Part of a small language model's weights.
Size: 14 layers, width 384.
Each number is 500 + 40 x the weight over its row's rms, rounded and kept within 0 to 999. Layers, rows and columns count from 0. Numbers have three digits each. The size before them is the row's rms in percent of the matrix's.

# layer 10 MLP up, 1536x384, rms 0.135, rows 622-903, columns 288-335
102:473522444442455434439472407466572544531556529539469503561457546502478533512493532533577507530506505580447489465558518500466541530497498495443550
098:417466536519507491533472483530497485552522403476416522444438497454487477489458499546477492468535484507531479490456470534517496508481508477589461
102:497434505550525571548521480491453460514473472525511474450517448498526451430445500490609499434512505520518505530507474531528496485559495573465391
099:543548486428499496458458481519500527555441492533512514477504501474473555471519444557471513515432479454531449537494460419543496485503494523488453
102:544481580542442546522484566466474543640532474548551436496484449515521501498484477508506492521464505459484471497475497425446572450489508451440451
101:471484579537508488467481473492524581545509416521514455444459548527504515476492490489475484519472572562574437499528450537550509438414546551519549
092:481528491481462555452506458505453629502510478581510495557390560491476462463514595537458519506530426523496545549484481512418483538508500397576425
100:463500505510542482435455470516503527529559513543488446484538478454427379510524472465477562531469492453540441528522521501542540533520497516480527
106:535443545459566514462545518445497512499505433521457516486558488529477453505499542488464464533524481543519512460414506486496501518448458568471535
096:463447510478573559479551496492528492457490451550448438465464548555468497504508584436473523546484510467514523482470511455482451476518498510513609
107:490417507470508521482462528529452505491472506440502543454496505468482520551541520488479569456493503458349495522421515463573478479472443445532491
110:512513539468494521493485553503451489472563427558531570521500490492480429523451517448518538522499490508505526508506459474480478528498539513522570
096:496579480455537556452506443508480480483445514547527513450515417485490495534550452531425458498476456471496556559480491481539462533479518498518448
101:419519485572511476445532522474501472486495589520496477623549374518560475513479526506516486528452500524497540502487520414539543471527546482554522
098:494484460496557423524437499468444493482515523534466466536473487452505516519529541458463501488496421479518487431554445523479423509553463516576443
100:482517491459513510515467540423473453493502534469421516534512492520526457477438567535517433424510528496539574498536459565483505578505447470458492
107:496437495516566497545518522458504487472491515598598581476502466484546519438467514443542528471514481463498466407486509570499404527554551489536483
099:429464537486600502516520506454404443532489479422498474540542513514433448471463489537544493445560484519446578548492481495575437526461546517436505
097:520518542534481520540509532515514515432500549498412541529470560459571450470526486481461464427514483449458527509540518507512481523487454486499472
109:465443522503517495478523477451489577473482452507475471545491470528570450488442509474470546496499584477509516561458488539505530479457485479521522
101:542522518439519466527509498499562540585559459546498591495492504456507501581475481438488478465534486505490494460474496524523501509524564540561465
095:550565502529516545436508458501463372569480495516460496515495502463533551528519483529546503530473448484420477542547505485471507523499518548504464
102:430417553504501419493486579572462482533513494507528448446461416455553528570485536513518503499499523534501410509541486516541424553500521521565524
101:443462548510517527519505499532512490475517541536419551492423479514522518492508494557503485529478451467511505553513507459516525611525530541481477
106:544505525465414497529517464530490569450543474510546488466582534527496525553468427448532457509505498461480476538548506472509479455457488503466521
103:527513499581497489573569585468430523523473542423473492475528499420508513524459529412521474492486589504526445461485472466444491461529446561583489
101:446480499516489526478510536441500477513526499447492462517521592493494501533502515558443498521490443525522479559546468479625472523438488510459476
100:427535428530466501493548520505539537483456393514483523489522502521461431412476471455529460509463513554476516544485563431508561463464446514488553
098:494472445507489430468616444482503500504518440528413553472539506553536495469449425547522479513451560520510492537388431474454469443473475550506525
098:449481514564529445444485492437465467468535478475467508532482463472551414565489566534456442517463488464458445497521502498472477500481485487517526
105:489537461483499464545455539497512508548531508428576472472495461552471456501483469509560452507501501480495421479452459501516469442485483537455523
102:516499499517528500486440411522466479496479511450464481536456527453469477532470498514595505471399546487540519543505529517483544470514523506570478
099:458473503448511521480534535525498491466515503529535467459459474530545514506524505540503472432529421497529532526490568525460500460444519412474445
104:505482561463488476530446500436542528443517469486509439530473435541487495489458491436466510483546555512433502529433514455486429439451515563528554
107:490467464504500543499433469492493437497516614519528544484526539544556442486478492515554551555500485487497498489487450522528457476529518483471471
098:517553502450596536471530507503513561470551516489521517505490569487471503523465542545486473459556487512564533421468535491564488561451553509507489
101:433527504529464478485487469486519442478518546501495459541504468605472474463488569563514482476444481522612405461518507529499439547514502548506478
111:473462572565512462504551430494488433428446486515512474558472579506448553486526524542587491478541546526592516495512500462450482511417503505540503
103:498509508481522491478521491502522519525466512544462494444472473535503560449426457470477447440527519473510443526508447450493437539508478565512526
093:506468482449545498431462483487515440473569506480491534460491526548478533469518467477492473497505507480471585506587458438497466436572517463534468
093:525550409513538522482538507549500422494460550518479500470463496472532518512463498516559468486495538580494547548541457443499516446458528544504400
098:537440458539464537530447482551551509500508490483510497488459448575536515419529490500525520563424557468602506507611520490515494508551460433557404
097:502489448508442486431536490457543498528574488509534485488510489452556469482531582479479491515510457495472427470461516489474571459483420440490536
105:486506478387532404532468528517548575518528447496545588528434464500577450457506448523508556501485482445495499484450494530498432510455453431420526
104:466487454521527537459590498498516496467483549514496542531518532473491514460526577467456531598493487541421580525527438494517544476538458538494397
104:566540528516582583554455439434538560482474497542477516446535495541485491484470501525458492476480451535449419482458453451536415571479449508517552
105:509483537464517452519561591495497499517486503527453441503455600457487561496576446531518461550518462543494546405586494490483491449491506554430459
100:472459549494474462430527545517523404522467462472415478458434482457501547525471485451481518512445520469568492437538464510474493550461395479521592
103:578437458585522480491549478452609494509481556454467536474465508447502510577444516564459534444411501437490498459433522445468487475519487512521477
106:569522509582496533507416506484534413418452543576499508458548493471503434494459481439566483473458523469550487447474494511563542440498532542500509
096:493551571518500483511507474512455519520509412503462534532587416526449411529445476501501474523463527492490485497541435513529542543544491563529473
101:532521500387558464498592519473534521465554498462611425489501546461502535511481542447526507522477448477501456530480472527484593513498494576537565
096:561545458464461484483474510534567509545526493517502450416444528467509483500540419461513537524487559610495505403530504513572526457472464473577514
101:439532548544451445448489497519482563537449509565511515501486559480505503467424471489464453454468523451492445478528516532465479445468503524406455
097:517536616442442505526494481539497528555505519493501512502488481489431506476465521535491514499479475485483520494428586487487503473526519471510503
097:606542505487434500418446456520528578495565529446517537420517476450533502479461533449500535496579499494542487393431457506494443579508497491575461
108:525532465503532534582463508540511515542410517513448534416538474498514488441556512498487548580533552477486528494569498502512475453492525527477503
097:448403468517548458496487487510502497500476508498523546480547461567524485426397511476446467486562469575551486539476529515506475485471553463562533
111:489520561497586461442408484500521510542518488540503462472494481495425546508477535507507582456473505524411478482532506544489441497484518521483533
107:497514539581524423538387405417475489501537385561478449443523493460563478493549523524518522444500501493509503485459478492492485534528451516547454
094:490483499443460519404470485475506457481504495424485522511518568535479492550540524567478478535495565491493523595454510478527481548497550530503471
103:493509492441479457526503526493534543498506495449455548564534500414464527508447540513511533502483482493480474440512470523522609569540484588581486
097:468577524565529454448499455438442506512508438570518503405498517523498498429520502481490485496497521494516575544495488525478489543452504487498437
094:489484529418559473514570535459485510500525473452508598464531541444535514473509453461454501484478432558506475568455482455524532456466507496575521
100:573495561445588474508502473486473503573545469448494535428538439524548544482487522497503500549492426530514463436505479500586479421503449504489527
101:464466528446477538542482447449457499533491504497527453462547545550612539522431547504454469487532526556551522498489490514497503498492469539515545
095:532458544500536532520533473518490464543494547463519500493500530459451526569457527518533492491530469442530478462494478444538523435532498502523449
098:630434506516549557454475552541416501559444501471530498513561482486493496529526488519510436455550487541518468526502465502505493494481526465508510
096:468565478447479464520475525458531523488495514532483500477490548509477525484441526470488468474484478465588461536528554537466485531524455527494504
098:496436505464438565537459461521487543532485471531457540527451503468523526499501572486466396567538582482349445480494528513497549432494486485573474
102:500528472535473426529488474450539467553565471487478466549522513493485473459533470505526455535477454508556437443512520519462570392519517485496489
103:511480548565560495438563582559515476569513456418563546473474599484525552559473462525479532510576555469468523562478542509470525455514498434545556
099:442458513517486539489481471467496477473467538512514526488522436579474494529523521526437446559512466475502558529614522517498515501488549487472480
103:506498569517550486543429483510500524473542500518453466529559466543470437490467465464459484533577490524502463399437495442570538456508487467547476
097:495490496506522453465554537522513481474501482537538499491496448471503507452460469464559475459552539473499496526447472491472535457417515543533488
101:438481458541506579455503442463509492455581524610497477503513520474480525432537496535550542493507464555558571463503479496500413499522498447495510
096:487495482482512435497566516477422506528513460503466497500531539472446442513421520451535542518452414521502527435480437513486511529569488482463520
098:493504518489572520486531532591487485544546529499503480506488468499474447482531517463494523533571518514604511564485553525546524536485548532543514
100:499515482456384441498536467463579518537478479530503491560442465517475457453536480521570437513507529436520565536513558446497621479440502510471575
092:514500547466451541636473528506509503551481464454532511506552515490455490501520476569592475477513477506416556482531455491521569470491483519513439
093:468465492538548495510484520525527483518500496571538557480488466543491493447456492480586528497497477530437475464548592481517513498493543516453493
102:485453492473435425570558386501535532492465521577495503462453490487472499519616478441516536486545477562508540507497556500487533510499511482454488
095:481495466528469467453509477520526485542488511457461490578559471445474460441480537497481444531528484544496457465579453505532456555524467517541460
105:526475545497461451399583470542475527492475484546554545447538483424572490476500519492496538471419534455490480458481520539520526533578517467496488
102:464410527501453493490478619531464453499439496498512524555505498493513491516540443504449523439530482501522469434503516509453436468510431449478503
099:523476517464575517474517498538513514486497471564477534507481530386538544466527454531507519540520569495518495463492536538541475510457491463512478
099:479587534547525430515496507499494470498417538513513488482501447518484499546370465491504507515514479526400433464471536491507479554438507550500453
104:515461495452448565546562479550524479492505526567503479508472506483497523452504546544467472501593577475468508455504529464559548548522484599491423
105:495513483586451461462472522482466404526449473480570461440534414484525542509483555567614566531479489492520491503480476497531571524516489443472475
099:475489494536498486470564516455457475534516474467509530532436484481495496481473520508457501490488594505533445484529462533526498471446491445496535
102:488487458496474511494568433533538546489500518484510432540514433491411507495455458493523495547536480538464480441550554452466493482454521507521482
108:520567478508487481468559462504562494469468515489483537438531481441503518453540415492506442523404486556496494400486386463441435510444459491517533
093:477581484495501455489518501513513510496560433508501501451568480465488543434492466477515547507482490418461476500559534419477481500496488509476430
099:529473461472559599440486492431520578466504542491480556449519444448595483494479606484498495554483507526515482521555491545517457498465462437474486
101:446495518515621473541433570501518463439510449568456477591482505541448558519530461524526435443572515498511479510462488477488567495449511420467541
089:419494518504494530516475473460516540508536513539494563468514501457542538488444481456538463452410479474528461503526524501481514448509511513521478
090:508463516495520461509474515539555513472489480479596486439528473396514481428509522525547558498499463518458537530469488511583470518499430493526461
103:505492489493567467452485585453472500527508464456551517450456550479511504520433429509617486522518567480460581473490460495468506489427407497483458
096:575521534534414436557414540494506414577479465543494444500595588459464523518506500486520531509532451500524504516578546465424525489482444547496488
103:522495542584539466433477518559531460473530474547491547497471530459541494507488537525571607482433490475477479427565478499564473468553449440577488
096:498535504432607492493431460529537433488475526486514473519513481441472527515458514575539489514473466436514468398525563472500577551472513464497489
114:494544521555451474486527495527500456506404506546578478435488415490531527478455523572495482518501528515486576506476525544463487516517556575448483
096:520463534455506498521463405503433477528531539498490459462496439503560489424496457442451547454484494445446419471506510466461538529575587520518512
106:500483401547594510489573520539470452550470576524395553501522461466547542463559520528589515512547494505529528464515449551520496534522536547604464
100:463491454476484512413545519590471487547479490516575541479472516517466534486503579475472523485499482511462441508534493510418515577532530502513480
103:506555501528583479507507537534450484510529567508582479468511469548510518518493524521522508512532443617487510514513493489519490449457473555462425
100:545444560552408487517457506512492537443583548526430481552450545502496446547458498456562550533521512428516563537529437437482498505523532521506508
101:482527464520508464539470489494520485504496521554558524486475489436450542475520508491452463501460551522533503470495487448491549480505506509473469
096:469455500479490503483614466547447576544482579478484559523477500398551510546388531554558490477473550519451515469455505497443496533490598520555501
104:441545479493496538562541519533494544491533476597487502485546463459565598435485525488441479540545539526537465508465505489555560549484497492523526
103:509452484503492463462529545477488468450599454521552505498502469490490469508498551511559484540477499483466535562487534493554522510452494447482495
101:451502507438448491569493498493536568483497586503525476531501456559528530550478494416501544488488510486520438518422518459468538488442592520543436
100:557499536473502539527476482441452522509521456461465524516585494546446523445482462425526438569496494563413481464486478454580436506480539462558487
097:450501492457484474492457612442479475526508453504527472541494480526496458667434529475454560426502509452556512511469455485479458481449463508567490
094:448490484513456440461617496537610495539533500488510511489478580451492536528539473490447516510521466567475455528572553461511409477561489519408465
104:461510453513495425542508498501522492543396510546469564461459467497500474563562485476617500495485471552516504467539523533481580515446414559521452
101:507465538509527494463502509458528580466523471441537503480449425524480440568557551497530538480495585514461516467479491470555513444407473500550519
108:533512552488505565510487462553540521453510540468536485480495514450571414497494497457566505509452493476509434531500440482491550518545518527500511
099:463544524484468486468458537453518456522518523498484546510458512524458448556537510486483521492467460515504578535517567507526468531514544473532518
098:474561543476532561495507465495517513517489513523466525479542521551517546450419478486466467513478557545508455507539463406558488540499523513494497
099:565516520566548528550513444481524469500459518526506414529511481465476448487505506512521547515530492530509554440535477492505440535521519525528473
098:562565430557523538539456385434486466472476413591462481461519433550484491480469507529577466558519449481540546528434542517482451518472534480519497
105:523469527484525448521497570531514487562487498460481509460510499555521433536483459547503468453540538578457504526496502539479418477409486565469479
099:526529529556480559513525425434547493476523518504565458454466516531531543510434474494479555502516553506505467545515517483437464463555520467569483
087:542512517523487530484565438505547455531457430458468455522550479560502494502471544473512503557480511452427478464421549459571464527452504538539563
098:529481492481530509471468487473523490499519565556597415480525422507483556534524443496496461445479524520506506464500537489490470536514455446472489
092:513481483447439553488434522508473511502489471596565393528564530511506471511467488494462537462457477463530519452544506443523518519441537491530463
094:470581550457558478454500532495549515584485522576497429486462550474507542468454476529479492437616534483471417544483420450457505445475514468513489
095:522493446476503503445526510524508447475559508513446499482466481500461513482493456572496494607555475469519462497507456492450536518613573472491483
100:514472519507545490462475501566531466522534485527495485480551525522464471506438486498482489492460619521485460510515456482467496515469432524513449
098:487499414465578447453462484515503470522492511494512531457489496472511647543537534508593452503448537530497519573553473484504476504596538472547501
096:484574450539543459514525513509522512513541508564505551538527499501489568456479523512520525428495513540518478531486445483544451486575579584486501
098:451495510506486512488509502535554478467528498492444489462510495501529449492505480498486463544485491552472559442452506568467489420419475527546576
097:436529530538507513461473511489458506560542531490580542515459414493528468471509508542467531494541463539457548547476495486486558530536489496498520
098:471557534486439447512450488472455442441509575464476471534455534571560526442438469495475461512446544515537507537584504489526470549513534558558478
098:526524497561463472550527535544520489544494528488525523513496515494543561439502563539479522487566499503492508489568472529575533417541516481473500
096:538574522530489412493543544507509476491503501539464476546456504495511484463513508474478489577491526497446453512539465565510483486433501520578483
100:538519493533535609491519509523497536517454444524437517516542528510494461470497494533489488549536498449479472478455491540591458526561506552485515
105:462572481515473509549508503472465389443567468437447503548475480482528518504509514433493537486528513495539540490468538475524481494537455541412494
097:501481448471521525461381471555524434444498557507544507481507523447485539478546573500445525473481479464482446486489475494482499465473518523512516
102:470509580484517554527480509543557479405542487454397501496489548468502538476511555575578497525519477577576439443552461496486541481428505585482451
102:456430479556503470434543507520519466556516485526563511482504492521499516527449495613497587503541501500513474455425478513476527510409533469501494
098:554531553580462476410464500499485564526498539504571550519449606471461522455536494562505491480432557513500494447507588471458570558438529537478449
094:513433421503512424472437512521477467502559568436492488420448569551548548525476538607524489545436491506540523491429505461501500436570498495525574
098:539509484492551507420499485508476499508501488547501393571496456500530520516539536434477534484491505527555515452448502536503476491476502489480570
100:491512543496540456514525431475470527548526481522482481607473601425447476516526481532484507547503546450519483549605514529492518499473477525577559
109:479525439454513552493473483495503499491579488511543433518512495496431490509528541516477502488515560473472477438463472465544563541556501486506577
094:446481539485469462483543512478472476469542450503451544478483462510471460537481428404453543470504461514464515598523471508544540449486522503484484
095:506561525473504494503509537505532573507516530426482501486467463521495509526499482484527505435530501559546554472470513499426493490524523542546515
106:449520447555582487550534458503522488462489451536481433527575458513511491530468550462447438544461523459557447462502454476570451466540485532482431
101:459517578491551516487509502486514533528450471504578520500503500493515429491562462500481543559537511479465591526480507482510565500577486493556507
099:454563477490525444497408492554513469483546501488484540511515605541462489493469465541579455527517488481479489497492499461507512528460495433482465
098:432403534463530536497557529481519477469521441427463519506508492509486460461508458493561517518488529471512522463475576568478408517507549505531554
099:486505488502571510524550461568633430456562453497489538540557430486563566471586525465516500491500547483497476500509459501529536487500522465511517
104:482514470526460495529508563455514524511519428490502557544492498483496514510458536400577532559524476502494461457528505489553478416563522567527444
097:511473465479476514540466577427588546515540397476536459469557487531516466549526476413426495601548456471479472569495514494516514487516497448505527
098:562572456522462516503469411548480514510517488463525576517495504526528506450428565491510445516524450447528535536496478548468451479491488565493430
102:555566553581473412472501541463580508483521502579579469587466516447468427468534528494551465485511504486491491489563519526516487560496489520532501
103:546449421449508533516360529581455453563457486469517498506456529468470532516436483534480456494544474433484468500521532479436475458542478508504587
103:497471466495518525534483508456477458576469490536489453487520459531502555522473478522461481452479521452468539536439514535473501516533525531465486
103:499451470546517545519484532525503564481514541483462505535533581460517597475496492473536463475515561488518468510477551450517483550499531500500475
097:534524519565424488509460500406533517509520526530538456424419472478475522431495524491534573384588480458494459461509478528473521498536477437467511
097:488439508423498500627493559531466403497491455563555550487455450553485542511473494584524479481457388433498467496505509503540459474473415478477520
100:518496456475501436394519535568542432419544471524473560502435510475554527550537432502501539482489493479561521503453477566484520517447500493502489
101:451507419535536448508506546526493506511550536529532499478484500586526458443529479500450500491551439450497506601528501449381460438444534486494449
101:466442486493500516491458474525485480519476565449424520453524478504547555516463475557508521523507433524564462515493533495559477506487538461459587
104:506486489455507491491467517471459497496444526488557479506525552537526487503547496500444494583541480533512502465540421477491511501543492496444539
102:459418510453560468557450555496417522518555556500540536555538539479470513552529516576513497526530524577460468515532485455562498508570454399483487
094:401458531488469494483556493493515426505464524536500449493527482477505423464506496559465544441534575462471495486509539516518555479551562543534440
102:462446452504477513442500503552546508513482518511453508501528509432506441542460453503563525491478489485439460462459479477563467488521493533580431
106:446457526560503508531520502576473473472572475497477444469511480518503440472498488497527433513483499466420510530457499461484466524412507564479465
096:545480470460497559521534563521521488550464521461491470522482544446481447491480511439481482517529518531530495491435575438563466438542509498485454
084:431412536581506503528478461488520447479457491505541552396507531501483570480582489521447464505497548507472444513503557388557458467500451534472490
092:477496527536419419504482469468498500571536547547440574526508539514529514488463548484469482590535470474556508405438490525581501495554469479503521
102:503433483511501463535469489462466485496442510558580508509502491531511492529486526535504502513497590472502448445435537521501409513512483583484537
099:462531517574453442470461472541491452534524516541416498481424551521520552443513535478525492469490488544489491473510448501492512522498525495526437
094:507543447517511529466524505470505556498516497494505492540505483554492594505495486496549542499492457498547481472503454506499514482612484612525488
100:581502478532478455475549552534475529546458448477533474406473489482499438580494466447400522561481395528415442535564487535443466532461482459486513
097:499499545502476496552445556503565549473486469497554529490506515495420543467516500475456419496516526547521542452485512553491476470474449502458489
098:473470465529492563520536469520510527520448459486484509493500447478452521539547565380434554485555503493532523547470525498514450480530486476580511
099:525387485442461453507499490399597483460539453526536474544502439477489468572529446550569480572500570458472559543480517485491552494472549560477419
095:511570501444518594548441480588467524454526537459526462513450568584531496488459540500487528456547538470530485503606485492467448501429496466549462
103:536492547528479425474488521503558521534476498525501505479491473566525490463534501498514523491530553492541523518522499474489509501480523487538521
099:481514513550515516459461497512449526473515499467501564431489447581496577438530487447520486486622536527546511473483507475535581513460506503437466
101:467440522500531503509488547556487433520522498508468468513535535504518534425571502490444518531541517515446536492436492526524475503472473495558465
099:507520533538486470510501523504521435501521480516455426491566466464480523546530527543535516485483591550485461532452555484506468555496533541528497
102:452433531484544607582427506537505475515494491521459516526498453444489468451507468460510417528533418515508547492448539441517507439582553528458508
103:569477528443480435481486423491555495501450543494501590541532540542501489460525425524505529516508554456488470482556529427515527556546473564496529
100:532450590503495453458460510540525460519449527501461493517467460506495487537498508542533531477501473520492462439484531534536508535491462491482518
096:504489479484537537530493498508525496475550529494542484528441516517501461501481525471541478534461470437480457484549497483525555490429545527505530
096:457498520542579514513492441497479497449454507518468553559510477533508479510472526508501422497523442524470502526463502589514441531495557448507519
096:457512551465535487462489507527516420486478537488441497491444441510555427518463504481500501491495486470568491493395428478503554489498464517485492
093:487489523511478487431487516507540539489525501498479562522504455551554521547475497551520487504425559547467500477467546517471488518473541472472467
096:393563521571455536549506488491492426521457480519480504443484524440496421474474486443502515510533450507552456473508507451566503483546569421558501
094:541513497476503491498500534482419538521474511476516532429470563557564498519498472510517469491500569523483496522416520490464480508475451485485502
108:483512582508594516544495519531516509585469507556544529468530517481525506491456482510475623538465392536416494464471477599523483491521473521522444
098:518554511473567471519436558523551498515523441447589456554496493467507484523542507519509497516537507475494460474507442452485455462502591506510479
099:520517510530532435477360455576487541423578510550506555527473577510529467469574445476468538493558469500480524493520542458566554562464500460515525
104:512463438438531530453452477512540538534497422551524449467438444553519455510509455469568582480542500470463500447513533508546506513466495489521504
110:494447476511470535560475451621528465555481512557540584431526475513552480473524484483558551468523495525512534566542521510477466569447427502463566
107:455500540535488510487380515509519417501537573437460489415501576482479507570500578499481481492456506486476578506557497462507515515467485482520568
097:575538486517430539500548536548520454499542511489545571569502456501549579519520482536539511522548535497566467522512533540510504496544539500550540
105:546459501513502544449511501543488519462525536467497461514519463433517493460456483449603515554513490441567541460522602511525552566484475540483499
100:493565484481532495559480477533536519486500430461463612461534490558497488539643561475486473497535558511452508502472435513472490525557543540417653
103:477519533486507522465522463535531470518471515463481529507484577483417508479506461488540515487534455443522460496529560542444530504502423458508531
096:533464539469450498467533532501532450537520505502501404459502468558464485546542502453455489474484533479456511489425437553482517546480512476540463
103:562521483505548466518490551474497526452573529485496529564537454531553500471465471466506509557477530551502493453488460557509472429432465500546443
090:492500478493511481507545468446468473528512493526492534532467600539444551499596496449536525517540477459492530524484604506539572473500566464493473
098:462496507472456483458485498517511492434520501520485498520533552510539540574530491493559582539518465512520515483480444492504472436458562537583542
094:529481501502558508492542440465446472512517509540457528446541518509487490440495557532528505443529509477489521503523461501488518510514455506474524
105:541481512434517483462512482519542503514458489539528596536512469466502459489512501483510526514507499582497488520489498519595523518493455499498427
101:501491575612510500571483499512550485517531466460455531478514579433469551507493481465461457472525428529479551471496464475500462454469510526491461
105:489493495475471471527503538507515520517458462550449495468523523503518550451534418500443445494478463475398535544493532574479467506559543525569487
104:511552545549458482476488528447453567491490536461468555440491475507483453445545464563477525464507532542491537503546466572518479480560514428476477
108:489447475507549464479554482565471500546513515503545579530483557498520604512436463456512525450481460578543483487535529464506451586529440405504444
108:457510526470482513471502496547487482477490456481486461512517415527444429602416479550455497503552523522511472513415465554513466486446493526472480
103:520474533531559440531493514551531525411436481546439508492519481484423557466533455475490507454469520518479528514433510530404553597499482534517522
100:461468432435455473415543510476541462499482556476517513478518462592527359554487561538463452454526507454502503426484453449514477466531493582421434
099:468522555496456424511540465584538503479525487445504519494447487484552520505421521588448492503489495508497593498451466537485475499558511505527552
100:529458559477459435489515445502526522533527491544453480480521460528517538525463492561452574545535469514451464570462490460455516533574513537499533
096:540520496479466517479496499496478532500514462450521546425474554544447550497496419476429450488575584484505511465544477528554505517538501477568538
098:489478508533550493498473508491442537448496476484485478528526446553477481500511533518558499540495489488475462468572590506542510518577517454473481
102:570496521460504432553450571476515473494496507504532465503412492469425504554472539457521436522507470554473527562494517503471474476419446466541478
090:489453545589496519506442519487501504507541549555478487499514495459375568539513518493500520502493462451517486539541503544525495533426531449502511
099:463445503497527549479501574512506443565465556488497478462551546463411475395468580507430465493543485506595472457483501417460506531487483569506452
098:537451495544531476506443467442490565477483492568465484518495433517499504495496511492532498514586526475496508477574508515522494492516504498548480
098:491417523476461491528503525495540477524438456487546492424523507494492473539493450575453523486446561509454492493484470503493529466497536473536526
100:532503508483496502487485503448477511444497542496525475513514528474548530512536526454499514488508462477546485429507472536488521483496528505583584
095:510515519471568470487542450517511537531466520478475444500516436614593560436475462569535502526497475449545494470492470500467390458492545497462484
096:547466465469535432478519480501423451454479378474457463546479453451479461539475503606529480551463504501521535451544555466521483529524565495492508
100:481454497511511501461471466531541513468479468519462594512547489535497487458511457513508486463513481528496514436508461521495541522499501494574456
099:485541482540524492522511588494555510495476460503434513553472429499474532481515517477583466499515511435521550492515432480505527538546487524524494
101:627436546500515498495445531472556432539538510537555498532485522568458524486527570523483491472498453495464452448472537535582491468449477571458583
097:540524521521457442539477527491532428385546473455554454475554423520483526524487510416558449496513534540456518482533528544495555496538451543501482
092:535489495579512493441501467542461533442467452563463450496483534559418559473478486499524629407561452428553504507421556461532540493590514557503453
102:514522451514514499526491513447566556483518463465432455515459475495415533511567519403520471522531513554484534459509533480552540524494483519487453
096:485508518493511519501514511449482441438533516497521478452495561498487525489493452452475513564491481514517498484539480458509455518488505436478528
101:499508458505514558498517428465437478476563499497545483460542520493432478445523528504501496489437531540534525462503596534508478508500495444567572
103:471503584481424426533529474507536519441420541490515544471518478558436487482545461545539486481521535562500511497539537486470602517496493461530546
097:536517494539537481472437506496440515554465563523548454559492547557517458500424520502471497490478407434496554525489490486534474492526522489522512
101:527500526529533433465462509539538498504430507582541522429478497542535474480522451539448487469504436541495489493483485494462449526454545477482435
097:451528563523482505488486547466470454557507460511514454470497481534511532551462459486497443547584446504497550543528549559507538504454522419512521
100:482531473489520417442495462485477522499491468529471525437454456483463460448497531533453495525520487521514499487533501493492457542546486538486515
096:493426514439542474578479456461513523512544486462493436449474500537492557517507379493562489543490506476460525444421587531526561496503539449551544
099:537490465443460489479445430442485496474487539571493531508468517524404454495482546535493419552444481510476527487427557456497548529464476545546432
092:493447461528543495496525473515487459497494519490548534459511470441471527494561532500539441491480460453488501435463539495523490486472541591502497
097:509465538461465508567492595504527509479542519431583505549457487435438514497487577529578501501526490529510491469516477458490483524506510509478550
106:524470599583547534549571513519497549484434566484456435534500432508513534488458508549476481486527580530536514470516544544521561571430527548404585
095:501498482419540533528514489501496463453518573494526456507518491555478472572554526512516515431519510541544518462504435429545550491487500516535487
105:523516464470451477537519468436507472487479479506481400525496490521468418591530515534474534548557512540448518448542453482504496552505516560461467
097:497513453507492506448557498501560522508534516498479460506492492465506517482511485508525487500480485472451540582450432432491497520452511440405484
099:413500511560559520520522488461505475489455481473485451482495499502519496476485545558505511535573515476519559493518488511516471562563498594523451
108:476571477511518589475526492539513551500480466547506511500524518449527457479415500520494514571499492456504537510522547453515441540453486496474501
105:512508498457499508527486473481490478415571449537470555541512533599498422518539513500505534486462510488437468589489524465555530574522484638448546
103:457520438519496486521479494501523548483519466499439520467520599576490545489421494540534498456491568525544527493548490464510458441468465511514489
105:428542537560538500505540506480507534407508471570553558498494451500527515510516419504541492532488465388492475455490454447506486492440456374471499
101:539472499629492522421498555486482490518547446555480468511495493534487586420449566506464534531511516525538513439506493508477490496536477470526518
102:506459524528450518404411536489563517553547486521494504493540475429485503513507488489586509529503484433441460542474563490461465579501551513477488
101:500513514546557407475432432550540496444559483468439552451488495537461471513515532432441481539489504545532545568459481518597524474509508487514466
099:410466504558496471515505510543465483535421504519488520520505493507517520450489555498516422476447536562493468477471549527519519482551535470480485
101:532518546498515475452459563555474455519512481462465519545432441456505467439484479502521506526512468461440499558544580528571539581543488562445499
104:492528519519499494466515556463478452535465537527467449494559501411551568617510500446443536515500562499562481452518517441505511503518495480475466
105:517489543507496530515455532481473516436533478494478515561499514499555525484562529468525485433485505534522435495503408436477530556514492490518526
098:506545488487467483665533459526490547498491484531476471518513484486603553465495461562459483549522469524438468544498530485492448470456456522494526
100:518459497460492520512482497541567508511520534446481459538549472421471397471520503522464484511521500572570549480562527477494444485492516492499542
111:537510580472470474481490476469434442433558516472525521448482481465579529474499463529544549492534441530487507539527493482620487480487489526488459
095:466561497477510570441553485495456528491467434487468445485530495501514524445485508499505502488509486479480460422502526476506569535497402483570497
100:547457553469562487516504421520586452517469481475547548515449490566497493441559536460501498499492525513389514532460516500526486466458475463486523
102:512555540491518461516476478470488519458484517516476410518409544446509481448524483466516533467528493401460409508504538464495459480521507493513514
098:514497508502537495499460486533493449468456473465505513527445512487526516413531424549543482444488445473567462550510520423537568490540551496516561
100:513539496538571436571532530508491517497512511503386449454469490519547477527597481448542474407457463589512461580466532429474546553502437518525451
093:453485512453503589508479556524463475542537406495530438490502549519568461453562458446515464524608530517472486543528468542544554505507533466515507
096:446544466531583476468505562476462561472416505545495454476433458531520504486497553560476424565455483441536476456513510564526496526471520541460485
105:545548507511509433440502483545417459532483509543460574492543484487483502496476545537446499525541450505497521422551441508471491517582444543506542
095:506521475465557475478534465493501506452568513455438577486482553534473506468434538455538530581541463464535535506565544486441516546458465601483413
101:492502514463461470570492515551499454497516499486474444508458534444470480513523481484527561487515526473512515463547454551556530501527539549539469
101:501452473479464480524457504474463418520472565473462563510482506485479496486514473408501378454557442568429464510516536512464440492478494488495489
101:495471496532530499468463467476506427625516460463457521502521503452540509515437496491453517496523464498497446554462521436458517513563516525447426
103:448468536491480501456474457515514451492482578491470527529514468536479533485497574488455467529501506488442529446478409507531440537517484511492413
097:500518476517500594461535445453510456477568498450577521469506498526513544466512511523424474443489611614547435469471455533433501434472483480469521
098:491453539511500534449476427492483450433356507512455511445464568470495504453420455557556478513510513484529503527487497550472493536508501491429440
101:503528601448523471475488506528506439557560511543539522500530509534504499545435470482579476532450558516465480468466465458483478426539455483495472